config.toml
n_kv_head = 3
head_dim = 64
activation = "tanh_gelu"
qk_norm = true
attn_scale = 0.125
init = "trunc"
lr_mult_o = 1.27
beta1 = 0.9
decay_shape = "linear"
batch_tokens = 32768
train_tokens = 114300000
Each number is 500 + 40 x the weight over its row's rms, rounded and kept within 0 to 999. Layers, rows and columns count from 0. Numbers have three digits each. The size before them is the row's rms in percent of the matrix's.

# up: layer 5 MLP up, 768x192, rms 0.351, rows 115-150, columns 0-191
# down: layer 5 MLP down (transposed), 768x192, rms 0.0941, rows 115-150, columns 0-191
up115 064:506527500503509482505461450542459465496487564435581534518502502500530507446534532555521495508456517522486467484548501547548567555483562493486532495483472482523540484463385447403426409562426499523552523519476502475554507472515550516467471474560481521515509485470518503482469480522530554432442458507540525416496529517478494530531431534527491444512590495530538524508496462509535443568459525541456506442417508515518464485462499472558482483481527513452528545471554504521561466537483556568462546487425542495509507505482436476497412456518479576432472488549501448488530481523620502442
down115 064:547503468472451488507536478547447536447549531563544494514486491529517491506535482463494550445511498438519456501496465500446546461517524460510548431508501498419486472499484494497535468480494508550497467485477496581515528507498613534545455475558547533502494501473474525497506468431500458523482547528539476459505497383503584508495434507450524542450470467405606564473439583542539447456529528552511483412522481469460488561504496491440575508508423524430466445559509532572538570493515551510559538528562467525500479510502521510489567489481445407536475487502501462496450468533482454495
up116 102:463469474478543478579539506586525483499506549517598432468529495530567529473490480434526535473580509538511508466485490453496530512499391482432479470538518438513513465598472499489436501532453472466455468504485472544547475523571481502495534461473463480493520509491470470511419549560491540450500510481456505513504486400472535522468566508495509476463525553536444531502527441520526589500548463564510458549544518558580440528493443506467458469488533522497444533451497528576523448441465414567514511526492469417510464512491508476469504548499422548473556559558472465527465539493529505512
down116 102:628514486497575518477530499429522549429499470535522500591480552465510515502539590422491462510532539466483462498483465498433514519562493558511528494437506450441570495473497525515493518550474497580517515443500550488488540438535467550476520506491466517441539565448475471502463517472438488486463534459497503570489494474524515477515400454427465526510514519565532528513462490488469485509510539534448485478555483475522485523493548536530524570495530452391502510567515538535503541528450531556486474542400453465457469520500423557540498453402525471554535522497517525481516474432491510453
up117 117:474480494488557495470526481553484517562452501473480481588501483408460485527577483477535530563508444434498580519502522446485513480525567584555470562514470480487489495579529499443526433538530481514429513494530465592458536566456477497538456530511571523452435488484426497498518501542485496489518471490445526520467555444424543460446503436486556476495496499516510456562510520526440553477511534485573498525455490440446460484430516483458492533528601531460491491501503547507476456448507500532462405507472602460565498455523479521491473523532456492524509559516471502445537576474527469499
down117 113:516516485521475512453548513470435544473575502485508483488515555598466440522437456537430511492543529470468431447426482505510497478469582520520493482465490465503538435444493442495479546584459536540597462430519478478527498404547507481498553454534458563566537536465595489501509518418503507447502564446514516522471498520551543496515473584434433500533542515490462510466512538463514459480497437483456476454568514537571529484506531525531536523473491478550482490472509594461529518505448577500502498551504446492507473501541526455548476468432499489545453564477502479510494451470446513557
up118 108:414479545563486516520516530587521467504521509506456516569490549564462460481545505508527558566458536470519537537418464490564566548449440504502484484452507484496494521560461498486495476498502532467479491525518424482551506523492548518497467539487559433500433536481471497474448563559515464500502495619508564481560466507496502484569506514514467458520491477448559492469568496591483489444422490505477534513575484453513459482500480518485520471505453453529572533514520517479458538406486597489503485493557452466533463517510512489518460501538411480481421460520554493529493424413455426497
down118 104:594508583429544478505455478485497481467434524560528491472531532519504463521559451482528539485479416564564535444442539478471539506446498539518495504477535463438511400511586514490489525509435526531513504464467425477536440426476478489498566508598457500504459414530508507443439524479435532459523479476486467446536453501458557486478549537497544522497559483500462491463494606566483457546514478486556460533526490527483548571530590536490405499492501482470530491470539504558511460490503476528516482470517467508572471509558482504554542506540481472506423459503468522554504516500499519437
up119 102:521467453511500443501536523521544501472501486525563519583535573639485499524560485509458562472515541476477491505543498511530494577459487468501463461486478463513482514501519567587526517480396450486512515520394461521492542475470453504571481518532489523495437513500517536491479537543509493456515514497575471474487490509513502531468479473484449486473428463484556436550542504489432450431468504442415492510526483507499465493514498585477521533525502481543472535502536473492493453434494538584482495538538425471487422518473467515440470529512450469420418570530544484544484561497574533588
down119 101:412504511541494478519434476479449565545478448523512497464466514483493508511421558448491483587509538502496479483467519499533458488491585539576501516582467496506500446505437369495476473440450474481535528597544516472555478542487515455438493560487485527502469512555510419485376491528509478473450506464482505532458517497513517466503482497544551488492577514465557537570503491518577476537551468516499487512486454493536450617516576526459499524482521511491529566454448499450542477529561464508482458435453515455581516551491547468527550529508535467516530470488482457503502488506534447465
up120 095:516536443480536433513534472458476520557495544499513482502525465418485533459520533537507446481476497459453545516595503500503491505454587519482472451492462470531438482508557549478472523503509479520439488474543535552503529511549491401521533488466504442457509476504530544477546494484586495461445486538519457481507471541518466467463447498501503555545448512515508527488483470525506499570459535549473458526471611569467516584561378521498427504476574524534457457482467464519570498463542521506521461513577483485562578432528446467446541502536502531472511472433465424494540532479589501537
down120 096:500538532507510535496485500475436501487438447455483471545437547480514523491446495471500447556462416485470507483494510557472496507559576480566497559529487517494454579426514496530491584493489578533523538537509429528482539566473474528489549574437505442504454529483526494434579494500479456484446490526544504497500493518439469507572528504439529472519586473479515530521474580450477490550507463446490480513495483425459460484494450416521530510558514523549484465500532533434487629504483439471486514466554483403505431504487586551519486511516466515481453545559575500503468472508507531544
up121 076:536518478468458484562525440570552500516487517453509605554458576502446490492445511511470435482537536502462480465478482493569472463475457529476470505529531555522505463504483507475524433520445512549528560445506449452445556491534452518449427531549523468498492481495478450524537481442558539512448507520517482449435562499506443471519523521464488507442472515535515485544598444510497533517463521539575483416469519501452480461549470547445582533466515546529472560484537431557539518493526511480521510499544512466512569545488464463577500468544584525562461559459541436475439529449508425523
down121 079:465509540568502458471557519443457520502455508563535484512514519467485443499526509524517543476494532493533451417465419523491473502512483585455523566521535560489482482539515534470443413479513520497514475465475500499498525471560421528566510523486494462507471474512519528583503514537486550477573428479514515431460531518599598558548493533523470490483462380491555485462442524497455445510441561585566487485502482485490569535517522534478473540534505475476462423452457529467464477522475488504523590520513485459464467497493524487531519466429516526475472439462482538589526587454448508483
up122 118:468539499527585495437495485548421463519473530430456447547507510523504502489484564505538491514562495466461551516533488550488478443521504560573521504391466465505421482524459547552496500491518458575546525452468522521548493493575493480495550499531497485507475506474520454443473529545456569506475493491509508491523567449559523502535586469498422539465502516423468513462501440456446471468495539529513536443507574507512412499548525493458488483438506502472579563543518500403478478469448522515456420459540544516546566541491423501561505499500496509434466545542491473516534493427570511473
down122 111:533568510442536501490532514478457470515570557512461535544521569450473461486527484486530422591519495508439502494422447577498549541458485434412545574505546464505487492467496444536543506473522481501431426492497475497501518498560508482417472562458549488481504484582512524587447492428489446502500585538609487481482491526441534520523491594512481479522439462475453490508455527574462526493479451457467493487537523498504534533470509456492546505533485479594501537480493532520480467385503463496443511467457449537515506539455451470553467515512522481483509476507510581540501538501488521540
up123 090:531470569506494541560438457498492431542510578494466556492481535488509498509461454492536472444552489508491559599503514547479484489550538492491489430517509492538444519527533508483468527476473509499545511498442467501543481487592408476547519437464467519497499553521449463567460506536508508551470552517518460506544581494554403468434505472567495453475462446482466491508462559453489509511554492463461498485428525516428581528463425461542509478588540531534534430430514530453565408521506474466549497521527543492454489494488456546483575459448468534512556503421538485505496491559505489494
down123 088:476519460542504521467509531599524483449441554494507436485489413498458472537463511534480427491506521514479523480453468440521462528494470518541541533566500545491597453535475403513473468462482467526524506497568449469455513566530428523466510488496537477503458554544475474525430526489512558503490553455518545528495518442493538441546482417527441489582443464496514501516562488562496470438464555505535502521434490419539565567531498531495537489485501561522531488535469463511567599513484537525518454414506563550544525485483536478474468506490449464565500516489485482495555455498399455508
up124 103:469559471544540504511525432516528467543500463479543448484513515512517534546474491506559504472520474441428549459452531549519525506489493522533475490435403522520402480514541450481438503516542512502436526430499553557527452527578504548492420519544495506472471567523514505414471569480468470442515518518483469451461440538550473435535554555516575486555467528463522502544498435446501455534481563532495526561546449496489514509484499469458450506464499408499468505524546430499571514562450554493561426482458444469521503526494526508515565605519452550506522503451465471553466496491533506526
down124 096:482523545498528458517554535473555550525469501521468548567508521509504485449522512494493491391481537446530468448557567507485494485575552416472490478617554502444499549564515480504478447536548480475505527517474504458461526479506495485541487469469467490464539597470548506467550499521478491504487461468514537503481536508530400489555490532473489514500469492503433504578567547548530493497471442499520552474512482430504540422489477478526579535558401532461441397544513485466481457506532511572503547547488441481468547538465448479488429461482488523502421459480521527522507404541525474529
up125 104:487476476462490508534579533515485450529544554506488565508528475460555511534492534531489496499479474471602530446395506449454422465506525480457570466513477501479481448488506530459475447506469467534496507475469580437477544509460455497501474494518522555479463536452497489449493564512512517494493547507601520556497481567450593531469472455562497560494516520527507478514423494429509513528498503581550598533462495466450562467449487492558493525450524504529512486455459480537514508472512489489446435479512512623455521489479473485572513428443501564489528513489521414577423488507545507530
down125 111:469553483558554539494480496524501516513492517454496507491410529524499499452552441484552486483483421477465466558488467481538443473447515488510511508446514414498417491480471545448417508469578537454557536502550523501544499523487496499499497510484495502553477519522516467477530504505535478474441490482474485514518498482514592582473501460475507551453449440478505557553553452456494490451454555448539515607479488482542414465476536505521472565452491506455547478507461618504486506499528461479550452542563522475484449518466487467512587564569575579503560518464523499487581485464514435426
up126 115:530502439519482476479465441536513513517505509548432515494532476527486461538525438510464478516508564577444487440490502421542599555552484548535454486502494461557493463578521426436380560511558505518499525467479540511453481562529534499546482558515485512509525509583467488447498466527463550516546547468498452521517533452449474466501466520449449414504463476464536511532504484494539515505452480519454559482487474476499434472486485530529523510466490531491550498521528600571527515439548520539484457436558523439518503564475505490492428484450422472462496530522492486476435488477626549499
down126 104:476499469540492494487514474508504537483556433449521508468554504512557509489470442418443468447529532466517494470479507454481532499508569463454529492511483490549479527490502461453516547524486502489478584540543494518474513448535479524529460545470509496569456497443573480479534484467485541468542499462479519551483489496587443482466468480518534546482648462483487535487443530443469591415602545426476425521532457455444465554461465559539549536505488517521542559492489595528483540507463521495466507468400478575528513465506553499493440543535496509548553493454466422517459501489557522502
up127 095:505455496530437494482484510556412557477433481511475459470497479553563538479423512490534536516499538486540473526544470532484435514475479474610534540492498472414500470525428543455505463491513479496488450520480533449464493494431516575512501479467595481468499402501499500481479542556544519522509483507504468531495482515518512511563512476408454499493457522458474475492454479469494496494531493535483522501503509518564515493519522569497506532549433520470513487494472519471472560457425573481414539512496499508555547460482617499502419524526454515558485498497537446582478576651437517508
down127 106:460445443530520552569482530474482485461527480526566497423584542493491525449516475413528453410504533458539444452480481596516527566517470461533453478525479478464542477518512515451476477463522539488458474457552487472448504582478460467572478470479529472526475455520392470510512516550497480499466514491527484470548551478523439498516517438546519464495445553541512502493536495498469483455485516546468515536536470507505509594545545544510517469537432479484507460478531515607442497519481477445526512455624565570511548462557557528535498495505579492486430510484479459533510500505434438514
up128 100:513468486461461465482491507511506481490502536548494533457469478621530429425476510540528558586427480473489471523500525469479508442570624551491429445522485481485500484551473525536501568525572440501491496501551513451411479505481540531439533460522497513513479549511470520451508453451532497466521529565443450463494469458584534547486592519536513511482467493457539484582557518503422501492434514465472473506443500514489527474508541469543510493507593494516586514535428495493578504512430561451496472501574502443492472449532483510499489469553508489559496530477442453480471473466463479535
down128 097:447555572460508415536477506478507511541491489510453351460525469479476455531546528485505497519494528418515479544462462481462476465421464513545572584528561517517513546476483569482512450512471506470492521486444506501522539444468558473480562504446588491517523478509477483444509533506554569464593496509442596469597533537532484511518549510499476491504477529514486466482485500478461490528460487534558490434543488440468425478535507553525505503595501508460431494497565533483557529465513482407470457481476451473513492519451502565539481531507475564446502542438491520537504488524467538457
up129 100:543454425476470498543489449513534556437555493566478537520537478524504537576523508463512501465551539473504495450447473503512502501535465518620430495532463522520418497472492514540501528476555516426487510441540481444484431398476511467537463595515495543504471469518530521489480420546386522475508538520469436496465568475423511531569476558524465550473478539476479508519513467498540587494495496511499490429421552467471545486489462491582556510526560549512504483506535499516493521467469522574497488463467489559475560483485527529502519432414488478513491496528492428452462537536564513517
down129 100:435467524482548554486574465476476503551491422519480527486438515535505471500492465477549503455483503567415508459536472515553525468479540493505480540547471487548511536544547473487443525457468489573577562434503531480471540452543474545555450542495467478516449512540486536536492549495566624546548532495463478470444505472509468487481479537496555491439536442460462537404540399476474506465548468534579501503503524490441482459544520495478502423542461488571519555504461570513510529575508515411503467512548449524451529461478485506559538485482508495529431465547479491480514414462510518452
up130 099:487524487518424450450479459515491538525478511438493476466527426516460492489515519514467569471470477474530466575565496444537518522498483531569591532402420493490538542477548541445492531495463529441544567495409486518438485508457512491454499481510504502494498466517428510518460590478544533516504452503525496472475515462488547526462537512528493563504477541505427519479543460458550553560483516470490443537531533477431492499581527481485487552485563448464461395519496459525453508534406534510528509468529487541541408519480564485506502588468461515572480510507485445499571565572493536503
down130 105:478495499504494580489510543438442503463544525436469486444503497520553565513451495425455519502542478520473570497512466464552510508500572490450520504511419568503556516524540464403488467554469535469510507522524528462495505579475514556397468464474548514521503485522498475532507486497506503450502516530524553496537553433469535476524520519562596555504450511533462492495453561507432566483538496483526443434517571531470482488493456456485513577511496489449515407477444557588441477508526505502488531543451486430480551480575491489544473441482541408486479437485502515496497595444480528494
up131 097:517527545486493458526479435494456488528484528447461497545446511457531472521509512453512473531516446472522515469399475530471503524572577569482495462536463520497474463521512498511490442552537592484419467540505555511506449514477488469549506611464486570591540448503511542484503510509457481519567488486565529538452573602491495380522498528492446450469484488543476523547490525463449478431536495589470575440490508504449546538572542520508477463532509444497508451550488497489456462506477495512448508501488458527455467526514584494445417423506525482473512503516480475495524534459504494583
down131 094:567487488406492504474439580440487539445507550503586441558497506492555491528506501538483430514522540456558402521594492511505521469535475445540523491504517518525534485502419517552489468466463510553530503445482531501493580588455487475469490471629495478478483574473535485503409475523598535487462503509467468500527421464483491545498496490490475479478495481513492502466513496453549533527568595583478516490508553509518551485498482526503453525446508442606525432536472513513465522507466487500484523467500501488517495527502528470485462535493473431543503432464476454509477566424512441476
up132 088:562439507479555481474460540469510498520571519481512422560540484468528542489504484491554539452500526500518584455518514576507556505458481509515442443454534477519482517431506523584394513516481555497428482542428551510548515468477550523419511554507508504501435433460454473459504580481488511507530535527444559541516426486491578424493433475540538519464418528517506498504513509459530541543469533467504505496482531541517433431510473473484471595470469475503509519510526501487526518423484485506510534557487550495464559545525545453423530534545493468510567485468458520487495507450422591470
down132 091:548464506530492478386492490511459430551460478466537595522516532504513486403514491430534468473532512508474534437438443460477507501588527446486495446497551489440536455485526488560452491516520489484515484555556484498432517473473421519436559524477497509552586529559513520514479512466475543535525531482529514437528443529481500563508441456578559481551518550517524444485517476494501514464508459467462547493480536484481508565576485521519521505546503508432541520508485515431439496508457487519542477516530563431470439427565406558534511453448553473581517474514509523517539486476464544539
up133 095:501500465543492499432551470504487526504479549541514480511502502580517447418451498494518548479572492426513568489479509481523471519526561562478480490499506421524436506515486597509466504547418425485497483527446536522513510497483512543497473482480556435505402566487546510527522562617488532439474502488546488451473480518568508474454563449480512533458471487547482457548498467522507530467532490520417464506595520542554491426529433483538498500461540518599495537540502527504517510492479520562493446527441549466515449432537465535426459510590505500463494518460459487534477477520502532417
down133 110:482483467568526531528487473435485551626510468499510466508479532492523497530468505491516561497526521499575482502516513510433490511472542509523517552523423504443516514505505555483458507506544443485437519523495513495560502447438502422466436620440465500509462577559528465507490455549491406478451474495393564522443518420507516509588540498433577480504553535497483473520538519510475449515550447457517506522542486516503497476484547538467538506501474458457548428501447509534580454454447566519540525502467490446517558536570511476534511477487423429483479458446508510494520473531490516544
up134 094:498477511508466516467548561484440452511481538538481469441509441466589505545473492538482525479502526548505586499559510549531513550474482524588482455575498463574579520452504531515447485464456569541496542476470559459392501531459541461492499510516505476534586459495500464490550506427521508564437502498530433574493501505529537475448509529451520525494498531519474426478465529522491473505496574548564503420392506523472490508532437478555486484476499560468464502457566453492514503563505515475469491535504516450454478489540455452504521473378499465500516517434511499546468506589481479445
down134 094:437575537450482557472487541565521469503499505534540497518472487520478399490500568485524496521507479519471489462497478470513429403485481510554515483482511591530464528515523517532533535516507440557491476464417496501501458444518543471542539408473508486541528551557523499563498516488477447561496485470557442504583465503551476517454508440495513467581343479448520441602494449503458517535507442531516538529455469469477557478497461468452480519562456494507543517443550502477532475532540475508536460496517537480490553514481506412505488547565525523432509497545483450534453467499545556515
up135 086:496524560534566464500480479541488541481506483470611521451453494464475532503508524535415517438494539457425613435515491495474491444463486475413466499495448549424467487431482471608493577508430524485533466526486509477496514522518501459449500483502530501427507470482460517471579509473519500470535422480603510518474540520498482472502501450493517461472428522466525419556499455565475511478505520565474473488433494444456499508558474542487458519553530500564516573573527491482524463520488521470546513446475522501462506567492508498529517540476519522543497608530493485486555535499601515510
down135 090:501468530601525442428504499452491575481504471432539548528518536527500524433412517482518482519423471484481497558427430487503538488535461443480528500520539525485467475549505504576481421577495491521471524472565568431551474506456526537502434485523488529564609495536469513477475457520487446512536402517456524532465477493448471459496509498497502465526476484487481466501549503573482490535587450479482474459555461430472497532495514505486530503475494569545417417568526547512546473502490522534427481493492488484454526581544565451556569504514499519485493491529485526440507558529519533459
up136 105:435484526479519413512530486508502502481500588528549446458458559482548452532485534521429446515525424528469517437507517554551505486557491476521489542522575593521602526531541492482496499467538507483560500534464433469542476460445473513484426480472484519485520542508501483496553499556583560482518492526471498576456501534536514483492473518428489558520515573550509573439453418446474438413510495498501514509518514472522498469473537475545504563512468512524458530560482476497488482466508570435508520479483496488525510493494452476505524490473548399492520515498422374479445504552579452493
down136 100:495476506554515508521460542518381517607454429489449502428509474505482449457515501449464543470480538496462491482471487517547492488500578525501496494482455465411447521524502502464553526451586522488477541463473511599516480482507471550470423469488465525497473491501553441540570481370570571483521531525488420509577487484571534451490512468534505475470578493511486622464491473516521533494474472481479473554503483502506530502505440496467565481555579558522466511482541586486460466489499507519457495514463558526538540547502522530505476510508475506505483466432515445457528514567501529457
up137 089:462501514526463502497505457508499495440560538512560460455481589528468549455466480478496512528464542493479523525456507540441524467497500472504508482416494440484502514502498520460522456529499411559585515525541509464505476469507515532476475508485483529496506544517488439561521475475552543517437512548468507529493496510581641482481477458535533515455506482497548518453397508535480531453491385571541512512546526544421515510467443443512527467528492543532487404484453487524438473577459552507470519536571423530479502484556544525419473466515437532575495527481515452417475493553552488499
down137 102:545497481499482453441463561521509412572476533520502524461485497521470494451465498523485510493476475476518462500557516525544560471518554490473504465571540481559500508508581439448529491488526542460546444507526499537556563490542474479532441463445474444589475537499530508508501486538564569454558483500492494528460496493487470479492513495420500455492501431530514473430552463526536478420489542497454478504468590438485542481518527509527501483494501503506462571544449606495552461553484432496514546563474508589527496493423488432534586468516463514409493434496470566479447477403528489535
up138 096:499521477543514495473434523603556543500571493531477570581463457489493472535511456464436489552522472443521523518507489532509481458457520439517556407523485461506529502442483464509538504441509465549562478518444555574519537456521583492544511495512555497511437528477482516429497504523472467442510535530547429523565509465541522562457469472465537486495504443464492478448479489488522600443467530481497512432499553488493525496495514549516549464502560538508548528519536484504477478540519581529465494417482544453460436602507472455480500531448433452482515493497482544470509506395454589490
down138 098:473521542520443491489498490501497488471478490512446473507507516518472507493469472568533511411532440581509463597461458496485479454579518470500453551556530522447440492539404494493528486528519550466510529500518473401489428560548477464516567489500483434476559500513578496497534512475573482524485515443487512521493485538435519429494519530481505532533556551553490564520517568508491525565526417504456456478426562552499481523466528486440559515473510541489445510508411413490589560411503487485565508510499495497470464529540458504427487528462500529563467454504509503524458581506522448494
up139 100:500492475559582449536470430532485458507423520593494510526473496461457541466603554548464476508516467460506519528618533530494591537520474536587552507501498516435473573525500499538480477492495410499490529432519447500554439467486454438516510528504476577498502468514562507465447574493505487437536413548482468511539497506435562482513489506548436495502440531483433496488521521507443575541512476527466580510436465503487487447523455530472560485500525504526496500480460494450500535496516471493431491465478476514485541513503563534542551450523517521535404540505439527456466479464518471484
down139 097:557466512544492540513474512477574536513562455512485474537487541528532503511469508431577449463493460541513482518490439496480478543532581477483452506442447478480436493512483509552523499475499428473491575578547529492501520545495572495448579498545515494595509502526429515510421470541528513474509545503460440575524548496524454536500530486449524492554431560480447481467465444512500520467553575511538506447520448531523416538547524505551501417520474558513550457518455527510459443470502523485538465446419484498462483525446417517464475620489463498522483531473502490506480489450535416468
up140 117:456513518533417457474496451446498501583448507419495526455483464552481499492575461488531526568550526544530494529518558557475607482519475506529525491421493454529537473556536543455485500542478491526475528463440536462532477490514508492476527506524503445532492520473512508543445470528496499470548541431466573505489469503426497489571537438545483471501529453413507543442544443456489523482517426496527584500453548523531498508503491557466453499579557594541558472511507486487472450535510520513431489486456459421455514504498487572570502437455535543532473474504477584472494558465459519429
down140 107:508424549546523495600437489506495454516554496513550479521539438505566439509478516490575485518510461497477479510555546523479564441466524489499528477567513511546499556484504520436535549488492486460475438541426449518597480530472492504498489558489546495474440514503436595465549497479471441507518504495456483486532486448493524512462541553526472442510532511514547448502475529488563474510490501497433507496450563473556385471572493470523520460492437520525514531576481427519503486553610530530466463518526433547429417541512523477482520487516485504481428441428456518504572497530501459470
up141 079:511550508452520498452505523440489525564397531511483417519543542534503493538525508495519465449526564554483501545514466506441514464517466505541516533532487522487551412406531463457424507575592439558536529516412592560473492547479522449459484515474539493507542519490502415505573505468501489515494525523525498537464483432534482512451586439560473530434480501496531492557409517519519551492604514471503510471457537529455499468527492494565503507519540506481555539469525442445482476513441452478531434479499442494441515438487486551484485528483562506498483514522481548492517436432521468511
down141 082:506509481506554419493530456467485512484488457529514531510492573524470493514564504576455497442528455601515451455566539585523533491553558507459509468506514497545491512498418459494539537522500468505490475465512513513482473504523482548492510606504522492416506553404470539519462510510485496508508455454466436477541560545418491454483538492482527511514491508493462434571519505541485498474471534474476524432515501538509575366527499456510511538458529524486560512430548469462582499448577531457453445482536506509500502438614528458572480531490532444450482467491521456510501484448452537506
up142 112:530504476484469483526456563507484462491556458465564519456480474511535515527435435524502471457471478467551529515524539505580566434483519512539531506520519467420464546441526545472522528434524494541505536447519533485495481532504442514474507450562456551516521517557401501480572448495516516526436523406585514516469563513450468476565550485488465489503474453543490469455499521502480495467513524495470464454468534592534428553478533519476556546459472562524476498445508521473538461519473521512466521530454521505514536457403449507475495533446509530428520611583539500461435609487469497509
down142 108:454527477519503461467464524473561487528460529488525477516571471529482430451547471478495558466460484493504535449526547509441387526475488446464506496453480548510497517580572552532528470583502468503572494457483451541533494501448540531482516483522491553566515541475579450526512521513469522490533518438401448457508535437549461410555459480527533490528471495444531461557542515462470489492470560501545550521511457490563546544484525502584489533532498479477483451511453445445532525514470551571550482412480523430512534478476537495561481548519496532495418465492469413520531475440558523514
up143 066:539474499425447484539416511503400502485564459470515494494385485482530475497555465509479503515507481526559498494533578579457500471428499540441527527492521523484451500477513452548511437523482509467495475500490506439454441548567471542510515503513604537509470577492508472511508466533491509558501497513558517437525417444453494559481502548524600473470428485495529515469569484561461469496516463514540517494563442527521533444448528473551527545498551512454536438525499470484456483500493495525429542463504527491445515515484497391621465572453497502494500499540563485496537535483502473483
down143 075:469411484490483487516520563499491515568594505581471537532548570464519555592501409521448561506514490494484571489512440475503536466506490504447541507544481512485515500506456515509443449540476488510513525498462516480470439464534519458507531562516515485489459423531490565464503506427537557470506486517527533523527496457547533488543472470504491532544480535453450502471447446448513500386443516477481568545486491474475516498517442520536475510565482514474479435507482518434578545503446448473478492478571501524592522422520488506468417454639531535523476530503519512509521502528406476500
up144 104:444468469543451487477444532506459452475504533536481500478506497570512433519435529509546536614473536595516504593524438508490511546512470482542496474458447480569536540498550447466439512514536501462450447439429521537507495510458522491508503528471518490513512490431482484478456450474519532564539467520469527488442462505501527489556460524514539440531528496436439508469501528511526455501519436470494472564520548478512512563486530530493472479518367562479554621484538552451470454466424511483563497480438497496546453465487456464502503510532465516524528542529508441494580515585504501573
down144 100:485464459508506474558440531438432509471452492513485462493504576500561487469480532503540549452519468506555473591464512503546467454450505538500510550498582420480478420429517553536480551504520547506465527478514429476524519477484534548440525593642487570522478548561517539503526541569572420488490480508476535519509459461529486510494529499496453486512504502447436475525510539492464566505452495475494557521461422493465437524506503454514506470452529436571448477571487432549482443532531565513456458515468458514511463454508571558490544519467513522510435486493534521497495455501485511453
up145 124:452506601541493556439539420497515581550456447540494573433476451418473487533510491555545488429504565535473498464450539443508502392552522547605460504493543518476519532506522541455460512491421484532512509493445467482504515494557559493428512515508496577497535511484461513525539563489548460429524489565499439527481523415481549416425524562529527511459493544508480490481471534544471500487461524466494553498488587521445485488557483485473544561505519498512471483561489454477497514578447506494475495510519484525553548473555477467452524512484511480499500451454490458421461491540506517478
down145 126:621457476473535500547490514515502457545567472472482482533435506510571480530489556508545523408463476496517452490436511428500510518482479490575453535500397473493491501494479496514491492490598512432444521536501539497448523562514493524433482533455574560512492567593445476480547488581509528409534510504438513554500454486495475473494503512508503520482439465447558510561472573525505484530461432553503457514500484560498527453517488496479540513488469569469492485495543538533537485518544528527413513462429496455509422487552550493521450533490500502473487463495549520451465607471479433509
up146 115:443475511481521529461521505384471441497500573484454428490498563515499473487486443552428516536497485504489479465507530455565491470523450525549498497473570459506446423511535470493549459443517524434485503545489485514549514510497502465449602584485527497515468462438625453502498453438554480529438561496526476518468501473506519447562514494511428544470492536452470526534487525531508483449464522529485486515552555472526489550530497529509537499508510505521501543426563467469555489435514597516511477493557463440482438535530467460426544456511487530590546521457532452474481539592520494525
down146 102:465492559532468480513488489553505560507481477553489451424493456482593591469495449585463528481472564439559558514506518462473465566498522478470426499459433517487431532518508530536456453446591506521480470514444508567454550502485500476570465462504481498495497514482438474451532453539518511496469530547475555502497481505454534551540560538427539511532492514538491468441561448499526505473455472511496546526489492531541501485530501472419413466527497494482485434624484496496391515493539491496490559515485476581473558467596559489511496531490479518518477554508544482467479461556436517477
up147 101:586470512533480436447577455554496512529552555501536526527459406547546498500572497554477499491494454480569486539515468514554550528476488506413566485559527483550517523540506460549463495505507509473485590456482506495488453490519470514500515589507498554500459461486469470513515541550460471471584534492505518456482390532467488449574524534545555444512492456498475544454588489439439547500529519487500425498471588487520467488493547495535489524518454474497565528529526462447466430518483532517485450462455480499491461549497437495459481499494505454590502421521502485507544439554428445520
down147 098:538506454561455457406559475525548476488548566457513499496440519552486563516489489430566501412549457480525531463499560480530495481484444554538511542513530444483493563429485504513490548502480494423505539513512493460496485533455476503506458500523522529465533527524368516410536518442582542585420474423458544490513439481465536519473560439437498598574440484573535439462517524500476533551504521527498520502512491522490525430523447465522525464448508484495480518505516525500547514475473464457521539565477503458512496502478539487471510537520526593485494482495545504504514436483519434550
up148 108:463438521456485585491550519539474518439464567453473435541513551486509486469529453533542488496442474502520469549576447543508476484479425482476518563491440417530426507450491448463557460469501498524503528495469511532534452559431450496490456535484456497431438471459481540480487449468439521511523532542545553492525512506505483441466446494585525569514499526466500473495548482490531428518575556502510537495526543467486508542463457470551453546538461489549434535480517486559589518467529578509432486569489524473454530536496546468462501522434518571592441498454534514506555502483531538459
down148 109:608435461534517450437516533561573552490461501460531469472502482460542516504494532533456519508452538504541478472436522528530520462564446494500483468586459591433541557548493488489490562538498412477466544546507490556493509447456512528479530526538510493548495514510475459532499516491573492442509481456466522540397557514557550560455433489426469482530504499445518460449507479522537475517477501549500592519506497473583468458538451502464556491428449502495547528535496434497560542499541477465500500503466456490470528483455562525514504596521488458387523487514515456515466475482474452476
up149 102:463494487521508490544522570531464546422489484526505506482543539502562520568393500564465479526463476552506459477515428534504470462558493523529533563503430465433466544444500501499474489503465455573483454433485510547513443431492508506542498488540526517565485512452490451520456535508452454494507506504468470539467516520488601560478501469494537547552495554496484475517406559504458563402500422559519551534550474487525508449586559510517540502530536463494462436487469488447510493447518489540451488472524437536529464452554526518447459596484436535502468510473538488514488487590552530528
down149 095:536453459491444514456528509490547474506465501491460529479501441523430487461466525575531526540524539463574447492477507541547453536550534501424458528481560434525480546533514470474524521478512541489461532480426474502444450422558442570464509476431564485456472530535417538493513479504559519529475433587534478486565552463502483492513576479502457479504513463511483472459392494456493506453554488458521472482518498451525463513549511492522565460539509523552480517455556493506514479543602536561558536611482466592506517468495464464548485452550462442511546451492506525469500437527531511503
up150 094:474486528445485567444448562499595486497603460507481491449479523497479521445478525578430502539555523483506504558521536518497396487461479459477509491518534472503444429498502474568450583486451507524534468532503535542524506483497460573499566467520634487447471535503515463584493503566459534456538507513459474479492510477549480544529460515510522505449466461524439507530519500534432536513479526518490447510494521576464573505484482461521462527474480512557473485459516490500459438524418548496446583567474470505515409435510498502508504509592497515539529496488498418414478484485519495516
down150 093:520541527513524536488494502560508480502479511504402499491577450512467460516400482575573519484481492582507561480463441424541546562528557507423570518444466543496476511535496506462461486493528527557523503487576466507481526544490445457458525546472528506474509496454469469427460433522568524493520455510471515488515588475510496573493569491517520441463412550535503462489527468469460468476534584421473470446590467565514516496486534499503438476512485530504484424427434548562528503540565558554487491512474550533511489511486472446479422471545477500524499516480464464537527511469451488506